From a checkpoint of a small transformer trained on Wikipedia.
Architecture: rotary positions, tied embeddings.
Each number is 200 + 20 x the weight over its row's rms, rounded and kept within 0 to 999. Layers, rows and columns count from 0. The size before them is the row's rms in percent of the matrix's.

# layer 3 MLP down (transposed), 512x192, rms 0.0957, rows 485-511, columns 0-63
098,195,179,199,195,194,188,259,187,177,202,206,185,239,226,200,210,231,226,181,234,222,202,172,214,201,221,219,210,210,221,218,202,183,220,207,174,216,206,244,222,186,180,187,193,228,204,207,193,216,192,241,182,222,197,204,187,198,176,198,180,228,188,173,206
097,216,194,189,174,214,204,202,190,195,217,193,187,183,216,215,193,185,178,210,199,201,167,190,218,163,205,220,214,194,216,200,202,218,210,191,197,207,166,203,180,208,248,258,208,198,228,197,175,206,172,171,160,225,210,181,191,171,213,212,175,204,236,200,201
094,219,198,204,200,170,221,251,183,212,210,231,261,214,211,220,202,219,221,169,178,214,182,192,176,189,211,198,214,179,199,198,164,195,214,202,202,188,222,206,224,190,210,194,198,243,213,195,197,181,209,222,232,196,197,231,216,191,194,202,227,187,185,228,180
088,241,195,185,205,213,230,214,179,170,174,215,181,213,188,206,211,172,198,240,191,188,189,174,210,219,218,212,201,196,167,205,147,184,198,226,186,209,173,207,220,178,207,233,206,188,163,166,212,181,222,221,188,197,213,199,190,250,144,184,203,182,208,211,214
108,184,187,180,179,169,197,173,218,222,219,223,188,206,165,190,191,177,187,190,200,218,197,213,129,215,207,222,205,204,225,230,197,185,160,199,159,151,192,185,203,185,211,229,229,200,185,214,185,194,212,199,193,213,175,219,187,201,169,180,226,226,230,202,198
105,218,169,206,167,212,188,229,175,199,186,203,190,185,191,240,194,172,205,213,230,209,166,211,179,198,210,191,204,228,181,208,220,194,204,238,196,200,175,193,240,193,181,175,200,224,195,218,213,236,227,205,195,205,180,196,180,199,202,196,209,208,221,202,215
101,167,169,172,200,192,208,156,228,210,162,185,218,208,194,185,193,210,218,200,190,200,209,197,202,187,247,166,209,226,207,190,165,183,215,207,185,182,204,189,187,234,231,196,172,201,221,186,221,175,176,194,217,202,186,185,194,204,196,233,206,248,240,182,219
095,203,204,186,228,190,220,210,195,219,160,172,176,183,212,188,214,216,197,175,198,195,153,230,183,188,193,199,196,173,231,204,190,219,209,214,182,214,214,198,192,214,203,225,198,225,196,163,205,214,159,198,199,185,195,159,192,199,168,195,174,187,192,192,209
109,197,186,210,215,200,216,172,172,181,203,210,209,190,221,188,196,185,213,227,221,178,223,184,221,206,230,206,175,174,191,189,226,175,187,191,208,212,140,200,189,175,177,220,198,209,180,186,182,201,217,204,195,187,191,163,200,195,203,218,196,203,196,203,176
107,178,180,175,178,199,208,190,192,218,215,191,188,191,199,202,192,205,197,222,213,186,198,219,217,236,198,192,204,197,216,164,191,178,196,193,228,177,207,215,199,220,213,197,230,193,200,189,234,227,192,177,194,209,242,188,221,176,252,205,202,187,219,190,215
100,218,210,239,225,208,184,253,210,201,215,200,205,227,241,187,237,197,210,213,195,151,235,200,189,216,188,184,185,186,221,228,207,175,204,201,186,211,212,206,184,240,186,198,234,192,174,199,181,198,195,208,247,222,229,194,179,216,196,205,218,202,207,209,252
109,182,186,203,189,185,216,192,208,238,231,220,203,199,181,198,183,174,188,187,196,166,187,204,196,163,225,183,234,220,182,192,178,186,206,215,206,194,208,203,229,222,200,185,176,210,164,185,225,188,203,224,207,188,230,215,209,192,217,202,184,165,201,194,167
100,207,197,215,210,204,209,195,244,186,243,209,235,182,229,208,144,204,206,243,210,224,171,174,182,190,213,206,204,193,227,212,244,234,196,222,183,197,177,158,209,200,200,196,182,178,202,213,216,227,200,209,207,182,194,204,230,198,196,190,191,222,195,191,240
102,203,163,209,177,182,212,232,230,188,225,178,178,210,182,191,195,219,204,215,195,220,224,187,195,169,196,206,201,207,228,181,197,244,243,218,209,195,212,169,187,216,169,208,164,183,222,173,263,228,196,182,199,203,203,207,218,225,255,199,210,223,232,218,202
104,206,190,174,173,192,221,185,197,211,179,203,171,149,184,189,169,191,150,195,206,209,211,171,209,213,160,172,229,229,204,201,196,207,218,212,188,202,175,206,177,219,228,166,196,252,212,182,215,185,212,182,170,185,181,219,170,215,166,205,226,177,207,175,227
105,211,205,204,200,191,227,173,207,215,243,182,238,193,199,210,189,220,180,222,182,215,185,233,217,213,208,187,195,212,188,196,197,175,184,183,180,189,179,244,201,202,227,221,217,206,185,202,177,168,190,198,204,200,194,220,224,182,184,223,203,189,215,225,195
096,190,179,211,167,184,186,189,206,229,190,201,205,211,213,227,218,212,186,176,223,191,218,201,206,181,260,201,209,198,192,177,187,182,215,171,213,181,186,231,195,198,232,224,189,164,180,163,208,202,213,196,189,211,211,178,163,210,213,211,198,194,212,184,209
092,223,184,185,210,181,249,198,193,201,209,211,204,184,185,206,195,201,200,203,200,207,192,184,212,211,180,211,163,170,177,201,171,191,228,196,206,206,203,221,218,219,202,180,194,207,211,215,179,195,208,222,181,190,231,221,208,190,245,189,218,197,203,196,207
092,210,221,210,190,193,206,196,219,247,201,190,226,220,200,210,228,188,219,216,229,217,180,222,186,192,207,211,182,209,213,199,187,187,193,214,190,182,218,196,211,176,197,191,206,202,173,235,198,170,220,229,203,196,208,217,203,239,166,207,168,227,212,181,200
108,212,180,232,194,167,190,179,220,173,147,174,229,199,201,238,201,196,236,213,206,203,208,208,189,193,190,192,173,199,208,229,214,193,205,157,239,194,209,204,177,186,181,185,195,218,186,227,186,188,167,199,203,204,231,213,219,165,198,181,193,211,196,181,197
114,226,171,196,185,205,208,177,235,215,175,171,199,211,161,203,164,229,216,173,203,186,224,211,211,189,208,193,201,191,192,185,195,155,206,184,159,183,228,198,188,198,213,201,214,217,193,181,225,178,180,219,217,214,204,164,178,235,220,202,221,215,175,211,197
102,200,181,220,212,150,198,198,150,184,192,163,183,203,184,215,180,175,190,166,224,203,196,178,155,233,212,165,198,201,180,192,233,209,220,200,191,190,177,209,212,193,151,215,191,158,253,203,209,223,197,181,194,197,179,191,221,224,198,230,188,216,221,201,178
097,182,206,221,215,221,175,200,201,179,164,186,181,189,200,203,180,211,184,218,203,183,230,185,195,174,222,235,171,208,191,202,265,159,208,187,184,229,148,208,198,207,182,183,204,194,181,187,256,210,212,232,222,209,237,186,169,218,214,203,217,230,225,201,186
102,195,193,199,197,223,208,172,225,230,206,227,194,191,206,182,208,205,190,149,207,200,188,212,201,174,185,201,243,195,189,200,191,208,202,161,169,184,147,202,241,192,204,230,212,154,219,178,225,224,210,230,195,207,205,211,227,194,192,210,237,176,223,202,227
100,204,203,178,198,245,198,178,194,178,235,198,228,195,191,169,220,192,190,184,178,168,197,202,193,232,253,239,224,220,209,201,237,199,165,206,198,203,189,197,226,214,176,172,194,191,220,227,272,153,192,220,176,224,207,170,211,201,202,186,190,210,207,183,199
100,175,204,202,194,205,175,190,197,192,224,216,268,199,218,183,193,213,169,188,199,189,222,223,208,176,207,230,190,209,208,190,180,186,200,176,205,189,215,188,231,182,192,181,210,157,191,215,194,205,217,188,221,223,187,188,198,195,174,195,176,183,174,194,208
101,215,201,222,181,184,191,185,211,222,220,205,184,209,225,218,206,180,198,206,166,170,205,170,202,222,181,197,211,220,203,197,212,208,172,227,198,202,225,198,210,212,176,204,207,134,184,174,212,186,201,183,200,198,217,176,214,250,233,216,223,222,208,161,205
# layer 3 MLP gate, 512x192, rms 0.105, rows 486-511, columns 0-63
098,193,212,235,242,188,187,167,190,178,160,190,199,215,198,178,191,191,208,206,189,218,225,190,191,196,195,190,182,234,194,180,192,229,216,205,184,205,216,199,217,225,157,168,177,207,195,233,186,216,171,179,239,167,181,206,218,200,214,173,200,172,167,234,232
089,184,203,241,222,178,225,188,219,205,196,176,171,187,197,199,212,218,250,196,204,205,188,224,233,225,214,158,187,186,181,204,178,201,167,196,218,181,219,194,170,198,198,213,204,208,167,201,208,202,201,226,203,212,169,182,173,246,196,184,173,188,181,188,176
098,237,180,197,192,202,233,172,179,234,176,213,231,178,208,209,190,175,216,214,208,204,262,173,191,193,196,202,178,173,217,218,190,199,196,173,231,208,179,180,227,217,218,185,203,198,209,215,177,173,219,174,229,191,244,168,242,216,194,207,203,187,207,228,216
107,199,242,188,175,200,185,224,184,194,169,182,200,190,199,180,209,197,195,180,197,209,219,183,177,191,178,230,194,249,206,202,217,203,196,196,148,174,199,196,182,191,238,192,199,209,184,163,178,203,184,213,204,172,203,168,180,193,162,217,226,175,197,196,222
108,193,229,180,185,189,195,211,222,181,201,203,201,215,198,226,226,219,169,174,207,196,225,216,186,186,209,180,207,190,207,201,239,190,239,210,183,233,173,188,184,224,186,189,224,185,147,164,238,210,218,184,210,232,227,170,221,192,215,203,177,237,156,184,191
098,172,235,192,220,207,202,192,238,190,197,202,183,206,175,189,215,220,190,203,171,185,219,182,182,168,203,186,188,194,196,209,213,233,214,180,207,226,209,194,200,201,195,158,198,198,211,221,220,201,185,208,196,209,188,152,235,185,193,240,175,194,217,187,189
104,141,225,203,180,203,211,193,179,197,198,214,205,175,158,168,192,226,164,224,218,183,201,180,183,236,223,201,215,189,180,242,213,141,213,199,228,222,197,204,228,175,217,213,171,194,199,206,195,207,190,157,211,169,203,215,192,186,209,205,184,228,199,229,174
104,185,198,177,228,218,214,227,169,185,190,221,232,180,167,201,196,212,240,213,203,174,201,226,182,196,174,199,161,173,189,199,208,181,227,192,207,191,180,214,187,242,194,195,209,189,188,207,193,233,214,188,197,195,230,162,172,170,196,210,222,204,182,218,244
099,205,199,207,198,206,223,205,185,201,178,195,187,237,216,208,207,203,208,197,191,194,191,195,200,189,197,189,186,221,222,182,225,176,163,235,184,220,188,180,209,218,194,200,196,183,195,208,207,202,186,211,174,176,207,187,198,204,200,199,229,182,210,198,177
095,189,208,233,195,196,187,219,215,192,180,209,210,216,186,205,214,188,184,189,210,193,198,208,211,196,226,186,191,168,199,218,183,229,242,239,187,201,204,205,196,186,214,217,192,210,196,191,184,185,188,188,218,166,190,223,168,214,179,237,182,181,195,208,180
099,188,219,217,207,188,188,232,208,202,182,231,202,217,187,190,173,179,188,209,234,173,177,176,216,189,183,235,210,218,207,192,208,197,180,198,171,223,196,205,195,224,217,232,178,197,182,191,209,202,153,179,193,196,201,202,213,190,204,238,193,223,201,178,176
107,173,180,189,213,215,207,190,194,196,220,225,234,237,168,205,200,203,211,193,227,245,186,207,165,203,200,178,228,176,184,187,193,175,197,179,183,227,205,165,204,209,193,187,184,198,204,212,197,193,196,194,162,174,227,165,189,198,167,249,205,195,205,183,232
102,185,182,199,214,191,166,196,173,193,200,205,213,212,187,168,204,194,202,202,204,201,208,197,199,238,174,224,200,241,191,200,211,178,190,172,186,234,205,209,183,213,233,209,214,197,174,219,191,162,166,212,196,191,223,180,209,227,188,205,200,192,200,175,245
103,198,189,157,182,218,210,206,232,187,194,198,225,204,193,212,233,211,193,203,177,188,209,177,217,209,248,143,193,209,176,209,221,183,184,178,171,216,203,222,202,195,210,198,224,175,190,200,208,178,209,163,170,219,185,196,217,190,200,236,211,217,200,194,199
102,189,187,176,190,209,197,229,212,223,190,210,239,196,171,227,203,211,177,189,212,188,187,226,163,206,171,180,185,210,212,214,208,200,176,215,218,199,222,194,189,186,206,208,186,184,218,229,194,202,185,201,212,225,176,210,210,180,181,182,193,165,186,182,177
094,214,194,206,229,173,220,175,257,184,168,187,200,191,193,171,205,197,205,190,190,225,197,209,185,233,204,211,165,198,212,219,182,242,198,193,178,196,188,219,206,192,217,202,184,219,228,232,193,205,184,205,224,187,188,206,203,229,174,201,175,238,208,208,211
095,189,188,187,215,217,196,193,197,208,211,226,211,187,231,217,180,169,186,187,205,190,206,220,197,177,215,217,177,187,215,180,201,203,161,181,198,175,211,202,216,220,196,217,200,235,184,220,210,220,208,188,230,205,201,230,245,208,205,193,217,233,254,247,202
084,202,211,193,208,200,192,182,218,194,181,181,189,185,211,213,232,183,190,203,223,213,186,215,235,211,213,200,163,213,181,171,185,161,190,215,180,146,192,191,224,193,195,188,199,213,166,174,187,169,220,229,209,189,214,223,219,236,191,207,223,217,221,225,210
105,208,209,203,170,202,189,213,202,202,201,202,188,195,178,203,179,200,180,183,204,208,186,217,198,210,220,188,185,217,197,200,225,235,223,209,222,211,183,213,214,249,219,202,239,213,209,195,204,212,240,193,216,195,222,187,230,210,188,179,233,184,179,205,213
106,160,227,205,181,231,201,214,195,163,201,215,217,207,211,204,204,148,199,182,201,218,181,184,178,225,187,234,204,201,200,216,222,207,223,203,199,228,143,209,206,232,222,186,190,184,208,193,226,210,193,187,163,220,228,189,227,190,212,182,224,254,231,216,208
102,208,212,176,152,232,182,228,238,186,235,220,175,205,199,212,187,218,202,192,171,210,197,229,203,191,197,219,167,202,252,187,199,185,209,204,220,222,237,225,198,193,209,200,207,209,184,209,142,181,216,205,186,190,242,175,182,189,208,183,206,186,198,213,227
090,212,162,202,240,176,231,197,210,216,190,177,195,178,195,201,193,177,209,194,198,197,212,210,220,182,233,176,174,180,211,203,192,175,158,166,219,155,199,221,216,171,188,187,184,201,189,193,161,198,216,224,220,199,236,200,186,205,214,195,212,200,222,237,205
107,187,197,203,181,205,215,173,177,175,186,191,228,225,182,224,203,165,198,179,223,207,171,193,180,214,178,194,205,180,244,192,176,188,181,178,209,170,180,211,228,234,225,217,198,207,208,221,191,193,208,168,211,202,207,203,213,237,208,193,195,226,199,221,220
096,208,243,175,196,219,207,206,220,181,204,183,226,189,168,183,230,194,180,214,202,172,234,208,178,211,204,211,220,262,219,224,191,215,206,195,240,198,199,207,187,231,246,193,242,184,210,227,234,201,221,216,182,216,199,191,208,247,193,179,184,189,204,210,203
099,177,205,221,194,217,146,196,190,189,192,209,195,198,181,159,197,175,198,206,211,213,209,186,178,224,202,190,211,222,182,184,192,186,199,175,188,199,202,191,206,196,219,170,222,227,191,149,186,201,227,205,205,223,193,215,191,199,194,226,131,182,190,224,239
106,189,211,214,198,206,192,211,172,170,198,191,206,210,215,188,206,212,243,203,190,217,180,225,213,206,165,215,200,212,188,164,191,232,215,236,220,188,197,230,216,233,225,214,214,178,197,205,210,188,176,216,215,190,197,197,208,198,174,209,220,208,193,214,225
# layer 3 MLP up, 512x192, rms 0.102, rows 486-511, columns 0-63
106,187,180,231,184,206,201,203,220,172,198,190,200,187,208,153,188,197,225,220,199,182,198,205,210,181,169,143,182,238,213,214,178,180,206,174,234,182,228,217,183,230,161,190,218,224,205,220,201,196,189,197,252,161,228,180,217,234,180,183,186,179,155,217,201
094,185,193,198,195,233,155,169,210,186,177,177,178,174,189,200,191,192,202,229,199,195,226,208,184,201,167,207,200,223,172,176,215,240,219,203,240,195,161,226,188,223,155,196,193,144,201,224,181,214,173,188,191,204,209,177,192,177,192,210,157,213,194,181,206
096,235,192,226,171,223,224,197,195,217,177,175,231,226,204,195,232,182,199,227,216,184,232,179,203,193,208,195,171,195,222,220,196,159,183,206,225,179,206,212,200,200,190,215,224,211,203,206,227,218,203,195,192,223,200,198,215,229,197,207,206,203,216,184,229
105,213,203,195,229,164,209,186,185,201,144,201,165,187,238,216,199,176,201,223,209,184,184,227,234,197,192,227,179,200,172,210,225,198,210,186,221,212,186,199,200,193,206,166,200,175,222,195,210,174,168,175,213,204,178,190,205,195,202,201,204,193,229,215,191
101,158,231,206,233,207,188,184,232,199,200,205,189,180,201,177,171,247,182,187,144,171,183,190,193,191,171,179,215,198,228,208,218,181,179,167,223,212,211,186,178,200,221,201,183,198,215,199,190,185,184,188,208,184,186,234,206,220,223,209,233,216,201,192,168
101,212,206,198,226,209,204,214,168,184,208,203,238,149,209,223,176,245,204,162,185,203,174,189,240,183,221,219,222,217,212,218,203,204,218,164,197,202,220,213,187,188,175,226,196,220,218,207,184,201,197,203,221,221,163,207,208,213,179,227,159,183,187,203,210
091,181,210,220,192,207,158,199,204,189,163,214,181,187,220,206,220,170,193,215,213,251,188,214,184,200,204,184,240,231,191,193,226,175,185,250,217,219,174,202,221,184,200,201,194,168,226,232,235,206,205,217,222,194,200,210,212,215,143,204,222,216,171,185,205
109,176,214,201,195,215,205,222,175,236,181,183,185,202,178,226,204,215,165,205,200,201,201,226,204,227,176,208,178,216,193,226,201,187,218,229,189,198,180,220,197,204,207,187,191,184,176,181,215,223,201,192,192,185,170,189,188,149,196,216,202,196,222,199,199
105,178,215,207,221,177,196,163,195,181,204,180,217,189,195,174,208,213,221,196,167,204,197,199,182,209,178,237,214,224,178,250,220,224,193,202,195,228,208,184,210,226,225,242,215,217,218,170,200,224,188,196,221,210,217,188,187,198,196,182,193,209,182,203,206
098,181,225,213,213,231,206,222,194,189,208,191,202,194,216,190,181,192,212,180,196,173,214,253,205,228,185,149,196,216,207,213,188,144,222,199,204,205,194,194,189,197,184,241,233,226,187,222,184,180,196,207,228,201,238,193,225,227,206,222,197,187,202,213,187
113,209,162,199,234,186,171,184,198,200,197,224,210,170,225,175,201,177,175,216,198,201,214,213,206,206,233,209,174,197,250,199,208,214,197,168,199,185,232,203,226,194,186,172,188,212,193,233,217,188,179,209,225,197,195,200,187,220,194,223,198,185,194,222,182
097,206,211,195,228,136,187,223,203,190,195,205,196,242,246,241,205,200,218,197,144,204,194,178,186,195,197,194,190,172,220,197,192,196,202,168,218,188,182,201,172,208,187,205,176,180,197,200,230,208,225,151,163,190,213,193,192,210,208,204,209,189,224,196,170
103,207,231,213,237,235,202,200,187,215,228,201,238,192,206,190,184,171,237,172,179,202,205,207,183,226,202,203,192,200,220,221,226,186,203,183,212,199,203,199,219,214,224,200,217,178,209,180,172,207,188,187,192,215,190,231,206,161,195,202,201,184,181,187,242
102,206,208,206,204,190,197,182,175,173,154,195,208,232,174,247,227,173,220,213,223,184,187,174,189,205,226,204,202,173,184,221,185,206,210,165,210,202,176,195,177,220,182,202,217,178,197,181,237,236,205,210,185,242,243,210,187,205,223,185,178,225,184,199,244
102,163,214,208,162,209,177,210,198,182,188,234,191,228,216,220,211,226,237,213,183,175,204,206,200,181,193,212,240,214,176,197,207,212,216,204,175,195,200,169,239,188,210,187,183,205,222,215,191,227,221,181,229,208,231,184,171,188,190,187,193,219,206,169,235
091,235,191,201,206,177,212,189,197,217,199,177,158,181,232,185,212,210,219,174,198,191,171,190,210,179,214,177,197,224,207,179,202,197,183,240,212,208,238,185,192,204,213,166,190,179,211,177,190,188,221,216,187,195,233,180,216,175,193,216,223,178,181,176,190
095,165,211,157,252,186,246,201,177,192,186,193,193,193,184,178,225,191,183,197,207,231,182,196,209,209,193,208,168,180,200,189,164,170,211,168,213,214,213,188,211,171,219,241,180,167,186,185,182,208,214,194,173,216,194,235,215,190,220,184,190,182,197,186,219
087,228,199,198,212,214,202,235,220,200,223,190,179,175,195,224,185,178,223,194,195,175,198,190,245,184,190,200,197,180,190,195,169,194,207,185,208,219,182,250,203,210,214,176,166,202,176,164,188,201,201,172,205,203,186,151,227,204,174,213,231,216,175,250,207
104,216,193,186,194,167,231,173,191,207,178,218,182,176,182,222,186,239,174,182,188,202,195,203,233,193,216,212,179,177,175,238,201,201,193,203,196,197,216,187,160,189,193,209,186,150,232,202,195,225,199,200,204,200,185,231,200,171,196,194,219,208,219,189,200
113,218,182,186,189,219,215,211,224,201,211,205,170,207,179,180,227,214,203,197,184,202,180,208,174,202,167,155,183,181,190,215,218,187,226,239,216,205,195,187,209,197,188,202,169,180,160,184,227,201,175,206,191,232,176,198,207,189,195,187,202,153,174,150,167
100,187,205,215,235,181,221,233,196,198,201,219,227,168,180,215,211,178,185,179,224,212,192,201,191,222,167,177,186,184,212,179,242,211,208,208,185,206,188,182,210,205,184,206,198,199,225,195,216,165,195,163,224,196,192,194,218,206,182,238,177,211,165,197,185
094,194,222,227,226,201,227,213,159,200,184,200,227,180,212,215,200,191,227,170,180,206,186,199,200,154,230,204,186,192,218,206,201,190,241,234,195,201,221,202,218,176,226,219,204,209,196,163,182,197,212,205,205,169,204,215,223,244,175,185,202,153,199,206,182
101,182,205,209,203,189,210,182,238,216,220,207,183,196,198,166,225,202,235,226,212,196,173,161,176,180,170,199,214,196,211,156,210,168,183,174,230,195,228,180,194,208,152,207,203,237,170,186,216,220,205,220,215,235,208,194,230,205,217,226,206,183,215,198,244
099,168,219,195,210,205,194,219,185,206,202,219,185,192,203,244,188,195,229,217,207,220,180,208,224,196,191,187,172,170,222,230,202,188,215,171,193,165,229,201,217,194,208,212,204,263,175,193,170,219,192,166,200,193,179,191,196,224,191,192,192,179,252,223,206
096,192,211,213,190,188,197,168,180,187,180,220,186,232,224,177,185,200,201,218,173,194,218,170,212,184,185,207,191,188,202,185,219,190,182,193,217,208,206,178,192,193,192,224,211,219,182,188,198,184,196,198,216,254,182,201,226,219,210,228,186,224,205,198,216
100,176,194,153,185,202,219,214,210,221,207,189,224,211,182,206,198,180,197,192,201,214,198,219,237,170,192,219,184,190,165,229,236,185,214,206,164,199,206,187,206,224,194,231,237,227,222,213,200,191,167,240,163,203,188,187,209,181,182,207,198,187,209,193,203